Part of a small language model's weights: width 224, LayerNorm before each block.
Each number is 128 + 24 x the weight over its row's rms, rounded and kept within 0 to 255. Layers, rows and columns count from 0. Numbers have three digits each. The size before them is the row's rms in percent of the matrix's.

# layer 13 MLP up, 448x224, rms 0.17, rows 138-158, columns 0-223
097:123130099128154144155118104120133102123086179157101160141131120126136129139089128107103109120109140141142101137131127120186118155109158101110160136102143152125123124116091171131158142152130141118085160104127120151125130141139119121104115120141153121147130105144152138162131155161167095125151078068150076132126098117126049177142158153111117174130144121109145140135144103151085123135120129110081137143122101112101169126097181128083127121098146139137134149098137118091117101140141080149127163131152159109116112164139101124106086105120132132128118165105116109146160161111147116171156134153124111125131142123094153167100097105147108135180103161125127108138116133166108148195130
104:126145089080116182133125140122139126140184150171121166153138114124145150145129114176104120192095160110134100117131118135154114160131127134108114161093137113123157124087116148155171116102134160082157145166092146124130107139126079127187176140140120164120087129134128101086089106113174134099143192095131131122133151133078136095130143101127146115137125096163141175110122144089154112085098109121141094138129133127145129129119136153161118138100138152134121083094141138144133119125131120146170103121133140163094128152121112109148131115158119129131138139108122100123089115103102136092114147123148088105136149142134118162092116137107101128128104180102111082132099111129112130153086
089:128117128120098168112143133122135100193193114118130130083152152154160121112095169105094126136129132101107103126113143103128165153125166137096113143106127125144083116117157094158163156169139138119108101114146120100084157131107117120121093147100136121134104149135131132133116135135121139078149133120121093092107127138111155130147100155114128138142174165102128146129131087123179109113130126103183169135170161092090156120097145119095185142104109130100127112088115117161150109124115121088114114132110143135123147141133083144092127095153095098147149134094166153087110115143133091102148094104175094132113112095144108135131128117108140142120147115138150085150142167142087110129153
073:100120124103083159114128084147131105153128120126147153066119133130146123120129106116138140167145159109121160108153123118163113132085117126154117121120100120106100142126126106111121159129164132147142137102121129071090161145136158132135103095126101115134124165078109161145104074143140148144105093124180150118146164138130140142125161106123147076113136104167145082101159133169138145123148151176140133099158118129085112147115123188100116119126122149141091107135146108159127119117179179173184100189139163129123115139115106132116164107129111132124137129140124093162150136149112126108106151124161173116104162149117104103125116136118084156118153129176141114164123137140097142152126
111:142082116111126163116172130140100120117160116098147150104126118170152193081185145122167114149135139143058155143127134133094150122156098078159105123142104139118094163159155151140110144140129135147143137142088124132113157154144116143106146134109124130118142134164154157118129133158143113136124149073117130100105185153129115113118129135164159157120121124104095138153114072107189122084149155105084123088161111164126127141121146106134088061136169171152116127113100151124111095118128108161113110141146098140113122086081101145147105119127134115135096111127090140119141103139122128114117165140153104132125138127160151132102139141151157142097152091146130134122125143119142144110140
092:107144165113144140159128144131144134143158083154173140118133096113150170132118124080153147089123141106142121099107123108106119128116140151135135100116127152139080111150163169135141136099124120127144135110117168134082127157155149144105122074130152135134113104068144144124132153132112156126130151155143152147144158109129145143116116153084115158119117118133111166075122130134115074186109154141124100111133078118143122119123158140113127125127118161152118122193154127163147115139185135137142138112125156117148125176165110113151149130086109139155108131147105136137098136229155132153151116151094070125129149111138096083118112138107170141125152113157117161119163146113145130133132
085:125113117131098181153123104145125179157165107168157105102123087159131126073111127137142099156138100098142135100109106116156156107134141148165136135172145115123149173117105154158138142141099134136154128116177165100103132123094146157119130093117133082128153119113134118201131127119144154158143161142145123115102157106162129138052083142130091109159163111128139131118102053140091162116173146138142122154080125163163119139088124165108151126141119122120144111120116136108156128148152118171112161129137102125120131145141108147162141129119154178123102114112138178118123117131125090149146117162138108126119154133122154086147125131140135146152170145115114121127108152142123147154152
104:150119170157116110133125130068141123133113128110148122099115132133115074130111091088165120119126117156128123127104136144116147158083120181126098157121152134131124139119109146094097118127083104151090145102154179117111115115130154152100129152142151110166159124131113157107119128118111164121140141101149080167134169108155105159140146130071154172147087096152135139147104084142109085135159139126120144106117142163091128156081130116138135134163136155152119122162150137148116107133092186146082137152116159148128146144125096089117100156115115105090116106176139107135118133112143137127157173138114134136135134152114135112136176169138148140154126136080083124145085088128114108166130
107:101130154115104093145105151160082114087130107135140100114173109122138129127167156135148117119111191128149155131142110121165122106139087107101104099106135122139128108101142111111113128083174076065147105122168123141130111120102136144140124144155133139086168151108161155121103125147140134151134127107133109135106147115138108127154127098126138141099080111138109153140131163136118110141093129110133122098092084197135111108097126130134100119123158179079122131112127103162104128117120112175148141071123129143135111170095079138126154111142114142095120126123145115103095182109088178138115136127116114153162135126160115143132141117178144123161179156108128147155134155117124147165113
097:122130115096172138143173149127075113165094175112117168119100093093166155084107126141151161141074120118138096086099123153081135087101154132170156160136128106133117086132145149125130135127084132142123151144113122119145112156146129161116146119137113105141095100116122131092096089136076132147142080098104110132134087122197128141121149112118154102174143161144104143117142129110095150139122126141115103114186129131127152119116133166156166118140158095132136167145128139140099136144119126150090117171145157132093114134144144126147118089142119118125148119131099113083122071091139128100141113130151161133146084161113138130136106115142128125122148116102147098133149094113154110085112
097:114135131159094143161133088099097128151163129109096135108133147098114141117117152140132138091148140110104120126141117155054123172131154150152135167171115108147131165085176157132121104108124158124133152179110089131130123107134136109149138157155106142137131138177156153141142105168158125143139133149163099133128114100112101208163128110164129120101139073151102114113097128115144112131149100126106147132127141141127150126114126125120114075139147125112145147134154142075129096103104139106085106143172158117146090093162107132121137169110158118097084170124135107128152177093141106119108149109149139155147132161108117143141139116149108094119096092135092113142112166100134153125152
108:162109137116158158194091149126181094101091166141143138132168104126119136126164138126150123120141115131156097114146133121131168105096161072123142122106167120137143125120138106138169168110168117116098163102101146158117145140118139116118118103131113148139178133124119144074174140102165157102147120119137145152099102121121116159109102172169129136101130084131108123102115129070119117188134113100125118125130164118117153143144082127146119156119174144125144109137148079175126084133148125150119116112152111152126106130157147147114124132140132123111165102119087102139151149155173116169073090102138123104136101133126130149078132132147123096152097123116123142172123142144145133132147
108:131139126116128142119103126156118151094122092171128135072132121128137152154139124102090136115173110147135146135119124116154153133126111132135125146081136114105138139117107089155141160115136132156140114135114138127135124127108123129148133101149118137124128126183183146070126068094115141102149144134159151136153163192161132117073137124160135096090156150165132077100153133137133133129207127163146123180142094109156124103096127145134092104133163089078125096113110134160140148145143176103072115136119135174138094182121152127134139146155141141121132143097124101116101100175146139138115133117129089138161134121124139156109135114112179144136112144111104109098159118142119150105121
093:135100146114159086122110098141140114143103098139092138140163147109110141080123126121141134163120180123127131121063080181161110168104155130112112088142079126107180106141141105168134162117158096100134098078139084168132137108130096099140144134119140130122108118132144121114144111132162096173115100130075132115131106112138148134153102120149110156139094078121122166129149165144117101110095111112164102132170137126143149125096100161146143106138136125115116160116154168108119117128144137140124103105129147128130079108092176136128149140122166126106150171123105138161135093121130112126115103109130081137113091141100131167113117132129143158087085176137091146099125120133136120138146
101:090081101179120106132075123118108133102134143135137100109117111115129176175146099118100126096101096125197134125080127121086109117144148157116163117131119107083136112126120132124095113163123150152105140105089119117139126174129154154123124115147111138141128137162095125107131151137151083140122128135077113147128157167120128149157112131159140165093128087118108106131139123120147117124111137162099148151117114158098153160121142115122129115124140140111087153150093108117153151171134120099179121156172123127148102148120097092110146167140098151133143146131148170137098129115127145112100163067087141152084126131146135164135104087161181168115107162139124141109115096119135108142162
100:087148129075151146121110128107106124150158107082119139127137213100115133120110090115178126148125169111073123126128166154152109102129106123120116094121131138115147100106119169122139139135137156148146124161155149116135098149130066139105202162116117162087098158124074177151169117149114120143099159134126118124175105131084139108151152146132107122117125087115135142126104148146120103146111126131153103128132126133126148135126151116120105148139163118107129119140161127074104150151144136160178139133118116151099165121084094124118152083120097130123111164097142104162149147120135125079095131098124095120118137106130138136107162107102125146108128141108185111109129151145117117146129
085:151111153061131182144100125156143127117114107104086130126093122156134142140110122171138074116106106123199110133164137130093134109104101102200129124165132148143119124075131130091143121148125111144112167141157125144133119138079115105085169131129157098118121072096112101129165121135104121124158117137155075130099132117184154169136109140115133152156134160144089131151153152147151124100156104107143166150119102106101151131089134158128180152138120113091164113128115089103123103156156106138156160126154123155104130163122143134117154090102113137146159153143124138156124125097133138119115132139131147136106153133154096166145139117109154127168115108092136148132122109122112120118128
091:143114140117180135131114130116144109102144146149117109128135101123172146145184154159144118160121159119137132086143115150147144112176159121093141129138118115086144131170123133093182192143116120133145137067136107142118131140071146085125143111068155109113131170131131110122138094140113159145145106123096138136122090124127165136137127146104135160142117141175133138117122089121129165119112124104133118150173092115129171115105168153136122130117147105123118077132071110082174132097112112115112108142088107133157132139108150144126128161133162102146148129165142084149123152094108112100117145114115132158149155125142083100086141096128116151101109146121091140128185129132100156127155
101:144177132145125161114150117140119136138140113160158156138097130152127120135141151157168094092139092153099147120113124180111129117102125104171168145112141089116135148165172103112078125151137155095099127136114168095164091133070163092115127149168111150146107156107113075149097132098130119137115097104148121149138130125132146170107088142120141138123146150118087105135122118111123083130095183125152117105126145138141094138181114133138152129109123099138167165136125121096165139119109091114105153154131110117106107098102139136131133122158066110163115118119101150128163131122117083125166106147107151206145116111128130101118159153117105162145144115153110148109142144141121110133104
105:106158124125161133137121112146156141159119168098106103123166103098137110148137080150139100121135157075147096130115141140163130151139125115146119140118101117127106129142132099091150157108097127138128131106109115128077110114160118144124084142112105119097152110100130149179109131152143106148104119099104122160120106121113159137132134085091154151130122111136126164125147152124148127138141086142114138109122099154169094137063103137177143083155132166135125139099106130142149109169091155089155125116139173120131107139175175153127113144148144142131110143108113123145160104094133125170163089150130092106095140099151125112108081119125138095162201112107127119142100113113174127096081
113:085090104144143090105108115087119114170139141062133109116122139095095148078142107169173162130122106147116124094074113104138144146143147113136122148139141112072106127152141132138124147127126098141119115138132125135165137069101104151121156120136140124118116142137131110142122119164126156148099154083137088141104103080146090129147100096131065115132116160113187166140153106135117165114096128115145139095118131150164173161111135094123138142132117163149143100136112118132099107125127140130107107111141164076094166141101154115144104133111103109130168180100105114118131151142120112131120148115169143084178138082117104133126105120101129130125122103137144111152121158143172107134148
# layer 13 MLP down (transposed), 448x224, rms 0.248, rows 138-158, columns 0-223
107:120142077156123163143147148130144076123100131131082086114163103130123124080096115133164168082093123110146119122150120153163151143157120118106100163149079111156157117132119132106133151158173124176137109138071096132128142141119079140106151130148132166146119086128152137116128135187146123109126161102141113107136116168109157137111145131097108107135153182099131164123132087127097103125123095123134149126112132145120155110151147112145123124146156135095104125175110160132108118115136153130166146109137135133141100125129117166157150151135136145137107150133114070132151150124059125090140114129143070110109135109116130126069127148118168119097129146122148103094128130168149153090136
108:135138114119117160130111148102119138150124180130105130108105129103077093099074112101089109164129128126177112114120144147121145124153124101143131140128114097072155156117133159101114154107106137124150126120116114136106110134110103102108150110164110118147110125138124145118135117154152125112146114154163104091146115080099183173176149126121138140102110070134165123119147136128121121111126195135130060114149148149101140129109088158152132106166102153152122106132141095121111124125145127145161139127116126108146125148142164136075154146189120129150153139106124133081165108163148144150090143173115124113135120123135069160148150116128125130095164121100130100167148134146077129162105
109:124142167159135136137131106132129104116156119130140136092135125124136122089095122106117130097142103136147143086183123155148156127084150138124125079093143093140162131109178106138095098098120111122148130143166138130123136096136115125120087138053153167134129120133168151166094155102133161117158145130135143131097125087138140119100110141121210150071139072131112137157095128107140140118163089097140116099131171102120127149102105136112155137139121173130169130096170135132094119150167123122128127132108102099109124126090133128137079123128133148142155125124136128131124112134124098149155102109174107180124119141128141135127184133145112101192100112131139130143111150158151092103130
104:109109141116065102142086079133100110139160140111139093108084131126107120135113117147138094144186118140081133108155152152158136095086136128117105135145181164108150098115107142146132117092159092135153148124156116085153105154101154121112117123129080161110151136131146135108126135117137165153118099160151147089130159092113159164152140122167125134123104149103140091134185142163101100105125192154121116139123099128107103143118153142081126157128145091150070140144106128109129122159144152136107102121103141101175123145141103121142107136127123091131136144137134147188097127127121126150105158134167188091141143130089100096150130123130124128144124130142127136129119155144095111147147
106:131131135136134120129146118137144132089152145193114127092155136108137142156083098138144130144138156135095162082119124099096099119116154135131089158135127176118105115139104093123137138143102113094135077143102139160152090112104101133142099119159069132118134131106156135151105133116154118142125104111109159126136153108099150106114117152110141157106125152119098069105134156162114116131119133118146118178141108145131146134087108071095115091115169151145127152140135121165159173149124120112152107156134142100139137127150122127124164104127129099141138160089157143161178109148129126096123110187067137110109121147143144156141125166157134127137069105143149147154138182096115121076118
097:102100130109135141136109102135131146127146161131144136107137138148149164139103121158079113148150110167125163110163143158134152106128161137093123120141167141138100098113100098112147078105125137098110127144066143150127114165146138102132131143126101167085103147170138146137109107108077160129164165143118172119144137121162119147189131130096120134127101126163091128132151086100109089131141171074159126124118123159162133191151113116121129100083139144167131134104126166098157129141132149182131114089094140107120123158108111113110125140143117104109131143134121146128131181127122097133117106147105128131150087115124120097132171093094095124140147132082110145152106119127129069157127
082:171172153142118122157156113171135120145133114151139118133148129103098142120128111110161103140134156141136160152100118142134134107114102138166140146157096062112093124146129111127087135139101139136125115126115103169117134126139103114130132097153136149120164130110125143187084135133113140103112124095153115113105117183101094111075115129166123146153151188137161109098144098121129139165106101130165194114114120134140125154127087129138136144102153104073173184149114105109149149122135116176166106099164136144115119146136158125119148088120112148159174105149136095103088140103126074107111108089085116124110125114134105145130096105113126139130118156121130129125086104119150120162158
107:133112161121112129111107125139116152151145144161107067141128082137102079140115163146109140108187147099096117114117137097097151107093131142170118085152143104157123117106134062107116110123163102161165130145086150151167120123092090146127125152100125125153120127128096132101140111113128148150107134125116124118152127140162105164086144099125130159164144052138093114123138075125123143146135164132119134170153097130141158111166098135129123151124087122158124115164130127165156100132133139155156153135133114087151118128139158107122115143124070147108123139139113124144132128128116167090142076138166180157138140122163105152121126145134114173152124105158091112098107135156150129124123
098:099154132134140119163117127152128170149121079100163149127143139128147138140152098154122158149135117136106131141101114143115129129135139147175115186145090129125162107138120170119123124153115125148162115116149112146121122147130160102160171146121112136140098125130138137160116130147117102128157163145141123131077154092138148123079110136128121115111120176131123117106092133080131144156121130107127140092116142120129120070102161044125174124127145107121104122138133099141128114106167107106121107090124135157112107130151115108100101139098120141170181168124104116037116164063163119091098118090124135127167117134154131145125119120152167143085114115099149119112129174137122129101114
095:132112117096149153175116136129123174137137106121126124169131087127131101141127083127130167087145112109121164127139169116163140127174077144104094123096096149129149111106141114108154145106159128142068136121111152130124146104113151155130115113125138110136122144096113132121167165162124149130117154131125111139134116134147108133106125171107139072171119175078099129122136140128109149106142117120142124157142085081175139095134166112143162163136150092101167113090151171148112122139151135122155168119144144114132108118084105150150102092100066099132155139145166101120145121103119109141094127126148121119118150160138133137107133096122141104093165172111129123165109069164103129137154
098:144117105148148155143093091115139118139154155136157141091140149154152118147151179106113107128129153125165131181120121121109187130083163137101127136141108102121132167142122140116139120146159151163151107124115101134100172117125158110152139102138176113136150120094126122161097132120070124134093093162118110158148127204136127155079111145175132118076099155115138119085115131143082119088122083124162102126099117103090109129175117149113126116131084143149133125053136129144121118077123141095136127102159125144155128153122113134114129171114123143119134107100124115090133112089131128109161115167154148117116091131134109146111117128144124117151137135151167151109145118136129117093164
112:149110154073143147120113169099098113179134113117109094142104130177113111156111125111128121141135149116117177118171162150121165109122113132158139134119119121099119079154134114134131112130160093121113162137113126154133113128149099141157114106139121122182074174113107132153164136148098146098130142109130115120154129124106064140160149122116157145118161163101162141128135109167134115171152120157139161133142164101129105142073116111123139101137160091124101147116103116135139096167147074121120140106082107131180138135119101156115126133126145118132176112142096127151124136161122152127076131127108137138055156122161127161074125116147076140107115118105133137110110104147151110120110
102:122129159124117154118138084174110155125152162106129158097160071150114108109162100141170143152180111144127122149134114112109128161143100122162155149133121101126131117158145129138162102115114112105081149120102149137109167104123134110096172171128127092166119107123092134111125142121126123134155159124146114134124156150109112153111098084137148130145148217154147068138136127137127138128134081118146100122139129108150134071132111141114120135143158125135138093111125158120161097124121145151149119126091105081118101137101153146107139167144141177138156140100141083130125176159130122122117098128103107129151115143095157124126098101114196127113122107120107103071124145130115115108084
094:093134161108154130117136124139120172141190144132107162179103164128132107118137136164051145125108092130089114135139154185075098138119105126103144132137123179158093140150111081099080136144114078143159112135184151158105134138118125147111152127108139115135117132148157125144104124156091122147122158128125076076154109085129140143109119083149119110115120105172147121131097126106144129128117108149111120103162160107114128127132150160097127141130120102151098122115142105106114122123137122107139091126156096120112126146119177079132125171161150105159163123135159117096140115098143144141141118121094148138122114113151113091125112181122148154108112138162149136126089151146134105172132
109:138135166147082126133125112099138148102128124143116126108104129134106125170130086098102132094129124176166118129139098106142149073135141135155121157132150124142137150113082107135083153174131097100151062105149105122094149125120133135137163112123147145090146154159136112119084119154162106174129122139151120137133153130122080130116093137142108116183154128155172121097134104143114156124103081126117119137127125082132164094132178100097144165122143116128101116114097130121135144097127131097120113115151159133150095133088085161105120129135170114143157147130131163101121145118148139110151098141122153123078152161082147148134104183146142134089132173094127113136141126154189137131121
103:132169169127148134112193112126135124127153201107120147108119146111130150111144084121130121200132130094111110116114124102149128123154128124153086131134117141117136102157164173137118109190118161139154150108149094156158094102151096127115100150092124149156152104102116060177107138158155142073139136139150106115132083120142125114139103117124145098068140109124094145158125132115081090116092133138141147125124144152116144141100149138139127145114129104110113145135133123073093147141149153120110134133133107087167146147123126117113106134101120129105099114115148113163115127140149134132144115152130076136157139167120126133144125156092168114133146137086127092163104112143112115172089
091:090102132125105120095115107129145176163148121146110106101115162189118150112092084101130127101157138141114139094137124155136127158155101130141193142106128115118070105162104127100144110135170118146112107122136110112109128155152147132141131120133132129167128125110129093130130121099142158151097116143130142134115153141127162130145127171137150112106123121171084103122145150126129112120099119094126109160151151143096125104117129113135112114124122154086082094098076172123127175121163137146172101137112121093172141130145166152100143209136138156116136143166075134124141132118138106115072090125129109158136129155167109146137120091127118145138136102140150088162121160142095080110117
102:084137130171138149142115139072139126131141133144114103097097124126128117159171169128099158136154119111119113086156128098139141147137186125136110143110123164156122135101112088153128135118100133102130110097143130109144095116140114113135134138074168107082129144112145123113134119096108086167158111150111085145141143157146151127118186132085152121143117078141110115103137149150107149119094166134147086103080103128104116141140126126077106126125121094130114121138133115129163110131118123142161147173108127123122139144140128146132123149145165151143103098100157136192103128102143135115185140181140159161146109099111110141094149092140158155096130189148122137084127113173126125092127
101:143138094148134124113144152144127125133150163166105143130130084159153082096120126125160139092096146120106078108115115112125127096109138146128106118148084145141111175105101155121081148143074154116109103107119167123131105115161131164135112127085144141131146145158150123109142150129152137124099111121089129143153133144144151119143132110111142110156108126089118124148148145099099110156142112094147175129134150137107176185176109082130118112162127132133092123157145133118127159109110144076115126119126131117109108107157067186152136137139127124150131084099132150118161122102170087199126126130124118141109105182128140103158164181153089095136105117110113128146157099112125124112141
108:188149137078150127151103158122119139153172111093131096140138138141147112128148100153088137108139133104178158176136110126142104155136119168140100136158111112144151159120114142120131135132180140097094101128083113100133127102136130079158148154106096148097132104125146154128119129135113138082161141194107120144138112108115093110151173123126124121156093138177146131138133125131136106124116111165130120113159146128119129109131134106091142156117149102143129122135105136097139105132076144157153107133106177057120124091160127166110120108153120150096126088173126069113121101129110123148155131171136099130076131140117119130138135121141092174122137079153111091153152138108118138099128
105:099097103069107114128122127141103155142139113150099142167139136111108098101092152122135167129152158127115163085144135096105097165113125109143130116124174142122122134153148185125123147157143099135081168171086123130158131116163110156134122181097138135133148164135123145154116127108114114147126126138134098138135138087128104163175129152119121118090175102137117175094138095132109094117119131134119139097124119145157146168121147127094121137141144129100132104117138144131111162099090112122162161115133096093122153125117183077112136099152119126166092100129196100121124123114123073091160117111131138132154103141116158117122126143156165091149125182099139099103130122093155114136129
# layer 13 MLP gate, 448x224, rms 0.175, rows 139-159, columns 0-223
111:157115142109144123100152048121160138123156096122116117126137124150116108133118139143125155154182125131145102118114166117104128165133140142147118119112136150112088109116169128150127131124155138159126129139138149128116182117132145138132131100156140101116095140130135118165129097160103138156136072094100132139118096117137130109140120128115116095126141107121116142078183101125107095104118109142142115132141082100134149087161132152134165185140168136085086100122149116185117123158159129187126121133153124127153104112130110125100165128109077128099142128172145122111114107146144190161137120131146081116157092115130160145102119131168118084114092163183132110125098113153114162107103
109:121142161125158107156112094117146132084111102164136168122150099093149165114145126150155114152126132166157107158138139138133136073152156145172095106139143123097133143145107107117143131118108136103152123121101123136187151175152143141141132144106076140142151113120148087119104108126158098145101120131163140148137125124120065128111122155160108131087143140116157100095136112113106169110129143208088128110132122170151110088129091136165112138137129086130153141166138126127104108131137148143115099152081113128132112123097164143134127129140150098117157109130108141158145098135130143127208138161122176121100128138088079114154159145098149179101127141133136109135126111109121146113154
087:121111120155131062125157133127133128127155138157132078103100117110098127114114133119118093141115091132142104132128131138127131101122130104136107114125150149164154126087130135151152106103140132114106128096142127140163095144154150097156100171175125101101108133186144138077142160123120127091134146175110132105101105059110138159084142133135123129120159209116124153162142148147094095116131131076147151152134135130120107100131132130144112085153145111131121088109131131138111118130111183098119114089119083103155141117147139135134115123137162111125159125108152150144075049123160092159165152116154132139105135106129112121148138150129152090136161160126145102120077141142113120136140
107:136119123166089126095104128131145120161092151137133165131142093135171161066112152136148122121158114115152132170127147130106153083103113133133137142113135136118112164132137111132116095137111136120147164172089148069125123137153144113139121158143141120173115128116131088099147084183171122143120149119151134122136132099137144136118143168124097114083152122122137147133131115138167059119128168113137095145132139175146104144118086131088102157111121143109136110114166119105084095150165132106119133108115150145132140130135118077158130104114154105103140155114137132146147134076152144120160144141160088156071165117133089118123157111121122138143172141118116091101178094103084118108123
100:126154095131106130168128144153141172128086117123137137106121132142170139159140133123125128158149122152140147073099117115117136102140104137115123122146086129174132164105114077143130137089138117115092113124085110116130153160139172155148143126150106132137094175132133112146139174166084172087159149130140133083174129133165142093122108130139114126141121167115139132132128117144140090151154140132078170155138132127134096156066125157115118113140141136146111102120159170158135126148141143138109138192124154073110105176129089149136122103117082089163086122158100131156103133084147122100126119156123077114116170136118145122120126138143121178112117131117138131122162138098120091125142
077:133145102105142153155109122139128158103161096164103132091115110125148107088139133106105108173129115125133147152128097116105139124151136168147147160153141111146131128122090157130165132141110141137142131140130171122147100117129140188153131121163088118139123156120118098188082126114144124131081139120173160119113116124119081118127108149143106118134076106102112120089122127158094153104130103159184116100092140132154138103074152172099132124110113116153105114126133129099138122103173117126110120116141108132142114137089115127139172157116146180122115128119114188119139137165187127122144125078116096106150144121140130117078089135143149128161164193107127134163136157120143098148155
102:120127113143130135080137141102176150120117157131108163151092060088092138151147164182119110117141124150149128123119143112108120117124112103169140127186104113079118109122123092131145127089158131102148127100087182155129115135120112136080083125081144120160139143110147128131115126114137139098096141102147134127126130101129128130094116167113077149144166149160145125149134105136138138139111151132143132122159157140119128087136116153113101108077117130148145125086176120136142107128146174122153125146089139125147149112120132152093154125138125142134163140160127065179162133110118131116109128190147092126125124132111164128145091158130177156103157114104068154120132139104128135100138
100:150162145128092150138124167134105101092145097128089123112169125078124143130137161108115140123101085111125146152100121151125132122115133083130131109108134113128134149068147144085113165119125168143155136155090080111123168136139098118115120168164146147117138157079153179104111127159181145158168127116165128153127130111122130091088091138138118157120141080125138124109157118138140092107139139090112137156179134115142120155128166114142135135120131146140134149111118156156128154146103070109135157129129120109152134104111137122148152188143115103130115132125074202134111109108186142159114102128120163135147143133109141190144121119153149145141145122107147127129105138123127106162104
099:115125097130139131123121103125104103119121139129150134093131094152109147144085156150073085112155168165141101111107103129154122134125138144130124174143136173140104104139113135130105115138134130119176159106153095161088138138071100175132127176115115176128162156168118150119143122139120148122149166138118141095152142100097064139089200116168115119143161146146114156090150148146153178139133094092101138117125157128127136145127104182161127111155145124132085123115097149124109148126105163103124146123098132172114157142155162152145105115106150100155123118116131144130122095103126153162122177122133110106133117130140139087157135155140118127153106113144147108153107102082111137141100
096:073140116119111129125107122067152109132149157110132103129101111088178156119121122135148144129111146136154160167124125120109151099102133151151120102090100117150109082140170119145099131146130158102120138115142126164141150154158077149111078142173124076143151059136114186102130115093132130107110124117113103129111140092122148134143099135196125130112120142157184114132142146098128134113123108141128124117121124113144120114090113144166103094096094130124162124123107145146090107095087133132096112142168132140152085161107131077124112147138140122164113111118129084083089111126120151190126129128138086126153133167096132097131169124114123174122131117127123107113135147135137139131120
109:116096142123144136177144087119140125131173116109144117169152119164148143172159167072115102142124118134107131140155156104124128113125099107140144147125142134127070108104110106128141144089150146098144152130103126149109131144154137116159175132152088134151130131116124124107195128154118142088138115144089152121109120120111102137126177182077157130098146126135130129125175133154127146113163120123109128102142134098141127137098170150122109111149130127136125086153115098137155102146153127138092158115107088140160137164127152115092176130103093110123122088126084101157122127167112121181099132159154101117082148105081144117104100111130097134093122090136120153130175128124142165146169
107:142111162111139160157112142140126106115176128126148128165102132189136078093115155130135109161161145093137081147070092099145118137138148123097123130139134116176113177125115102155122118121165081138089138096139133121116199121142120126153115097153131133132131088148161139104106127149111100149148130112124136131128140127138153117131108109155108089126120159130166062120147086155115144114168107144125160109136153161127129132108126154139121111174180150111148090150134148178114159138156113114103138138111095122125104172127155178180107101116135116124129133086151116134114109111134094134167124150120102141160129131099123107167137101126142160181136085123111091129140126106115137134133
098:162139146131095131127119128116156119054131150165147130100117133152133169127099094131144116100151149164179160092137134107127117140096141139103150161127140099106198123110131185142182147131108106110091175119134144086140116134137117108129158104096118111092124118131159103107136130125147136119161139134162105100109125165154124110129106136139166117077127109118127128147119131105160139167151115116112137125157130141127142104119161130082148110114184145086122066134104081149183120141125148170120102102104127132148148101145121100083148111162118140131115109130142102094128176107134105156135139142152109126107111119136143151142166116141097146137119131117096173155085145116138107088099
110:155133172104130109131122194114162143188148127140145151146158195120175099117129197113132109112142117150108123164132131159127099090126113114134125157120133113145128139116149093153142142112177154121144113082154085107115111145133112097156143118120113079125145128152137140136133080119157185098106118113146131123106122116098134165093106104128156130130129132118119146121138122091095156096140115160152133186172105124113115136141135149122113175137111059148145086129125127135110118095108127128104119129098106101111090132174147147140121165117128114102093128146101122114133103128090143172114158163122143111121130128145158089092136142096091145103103107121145146162105120158095141142138
109:144093130127143118126128158113116099142115099144141083127169128131121125127143173145107143095144144129172132147131114129119148121098173105156153104094134123157129155128105165146116131109157086105109099093118151145141152140120132140164116118134164131140130127167125122144179093114144124124130172122116159108117116122147103098122151136146094119115118105172108107111098058095099161159125144099159154123148125123093114150092107119090127126142137145158122123135139063157097139133088139102188124136141149122148101128128107113136128158108123099130111133088146146099135103168146158123144108155148175163085143115094131109184059150156155116136160099152139120097162099093091146111157
088:157109177120113121114118066128147108087133109122164095126138171096110116166133141118138107150113105169140130117161137202096137108123089094109129104132130113120124145090136143062126129085094184138127163136147151081133106150152111147126159123131147107130126108112132080116139111139129124116148128119122142123169154115161145154087123153131127165129179176153109080130139100136133146092128080181131136134119118075110127106098145113144107096097132143121149119143174084138153117111164140164131098138105143110119130140134114119098124148151056154131111123106151108154124140143113124147141106115125109139136119136117135142122131142120102125165126109137141173181128123093097160128092
095:162130076144090117138159129136129143136064131126115115147136135101119145141156102150123106121108141152134146164121113055149147116129085134136146126171112113129135123100149117129116090112134098137147094115127159088113112122145105186156112172152087126170134099118115110112112140178145108128119110139109143096140118108139135166132108131113115138061135116080158147184131108109120088134170106124114154092156114118124109105105128152141160116120126152102132128149156101151141163113112149106131156112135101119130102093120152154141162125172118098101154131063083132072162155110098143137132098133106130115130091143128161106171127176136164095119148109152112124134132144125171128126149
106:137088081165194130120086121108183093109095111106158126091154116113131123126118111145133115121119191146144164134130130115170083110091111121138179161125121129092138113166125123126141121092156095149122140092102108145138159151130108179123121164124141158134148132148142129080153090139125126106148106115134147105150154110130170098161123110105143119143132134106150101121149094157148116162154163109108144084095103135102100122123151135095147128120122158130131125110112157164158144103107147092122135146127113121106123152153156166139141134114090131110122096094165140141100124123088127149092141134086145183140127144105102106186114123094107102120099144126135105135118138082110171107150
120:102104101165149095126144143114125126152106117109130146120131132115121131120158110105178125130154151120142167068144142074145170120105126127141118146151102142124156156134153136141121109130134095123126159093146128151144117153145129131098083120150124118182122091119160108137121140161126116131149133142129168123167116156154133094064127080153097172157153166141136154116128162130136107145139122171071146106150130116150075158144123118114104120081137188115158148110134127155114107117158130131152071137109129147135124109084120090146146119114147140089124168109133113122116116143159170132093128122153119149085107106125169132142106104110113119132172109198116114163111126086136114124168
102:088144112146120125105142177087125109131139126125142159151103108149144149140119151163135172134079147106183100113117152120129083124152105106130147130152159110073121090138144071123128103107142122162129097082101104118169129132120122168097143137166139119158162122115153172112110086118131179104137131149141111089122161089167142141095121101148111134130098165143140083192120139118144152137139138130131124160131146155073127150133089130153129094098101115119142136156159116142152107160138173166124090123155109165145139123128125121152119102130133135103122119143107133102155123123122125147108122175129129157084121116121122091109145125177152162162108089130143082137153143159120136114140
105:134171111121119120108146136144141132183114113116131149134153082137100136127145138156118139133132141113149106120150126104147160122107129170119115127096123134099130083137149181085130092107123133124124227117113131108123142135120132147114172123094125150149136161158117147073159187104130124098146128137123148105115143123128181137147133169090129109111122097141124124107131161164075137134141121175127130144155122135118164134092116090093115161086140146123112128070139109121118120110152073116114139098143128126123146128132124130094099116150119111135112098170087102128144079154143137127136120089156147152092097130135096185131128112085142122121104127121171091095110158139123140153082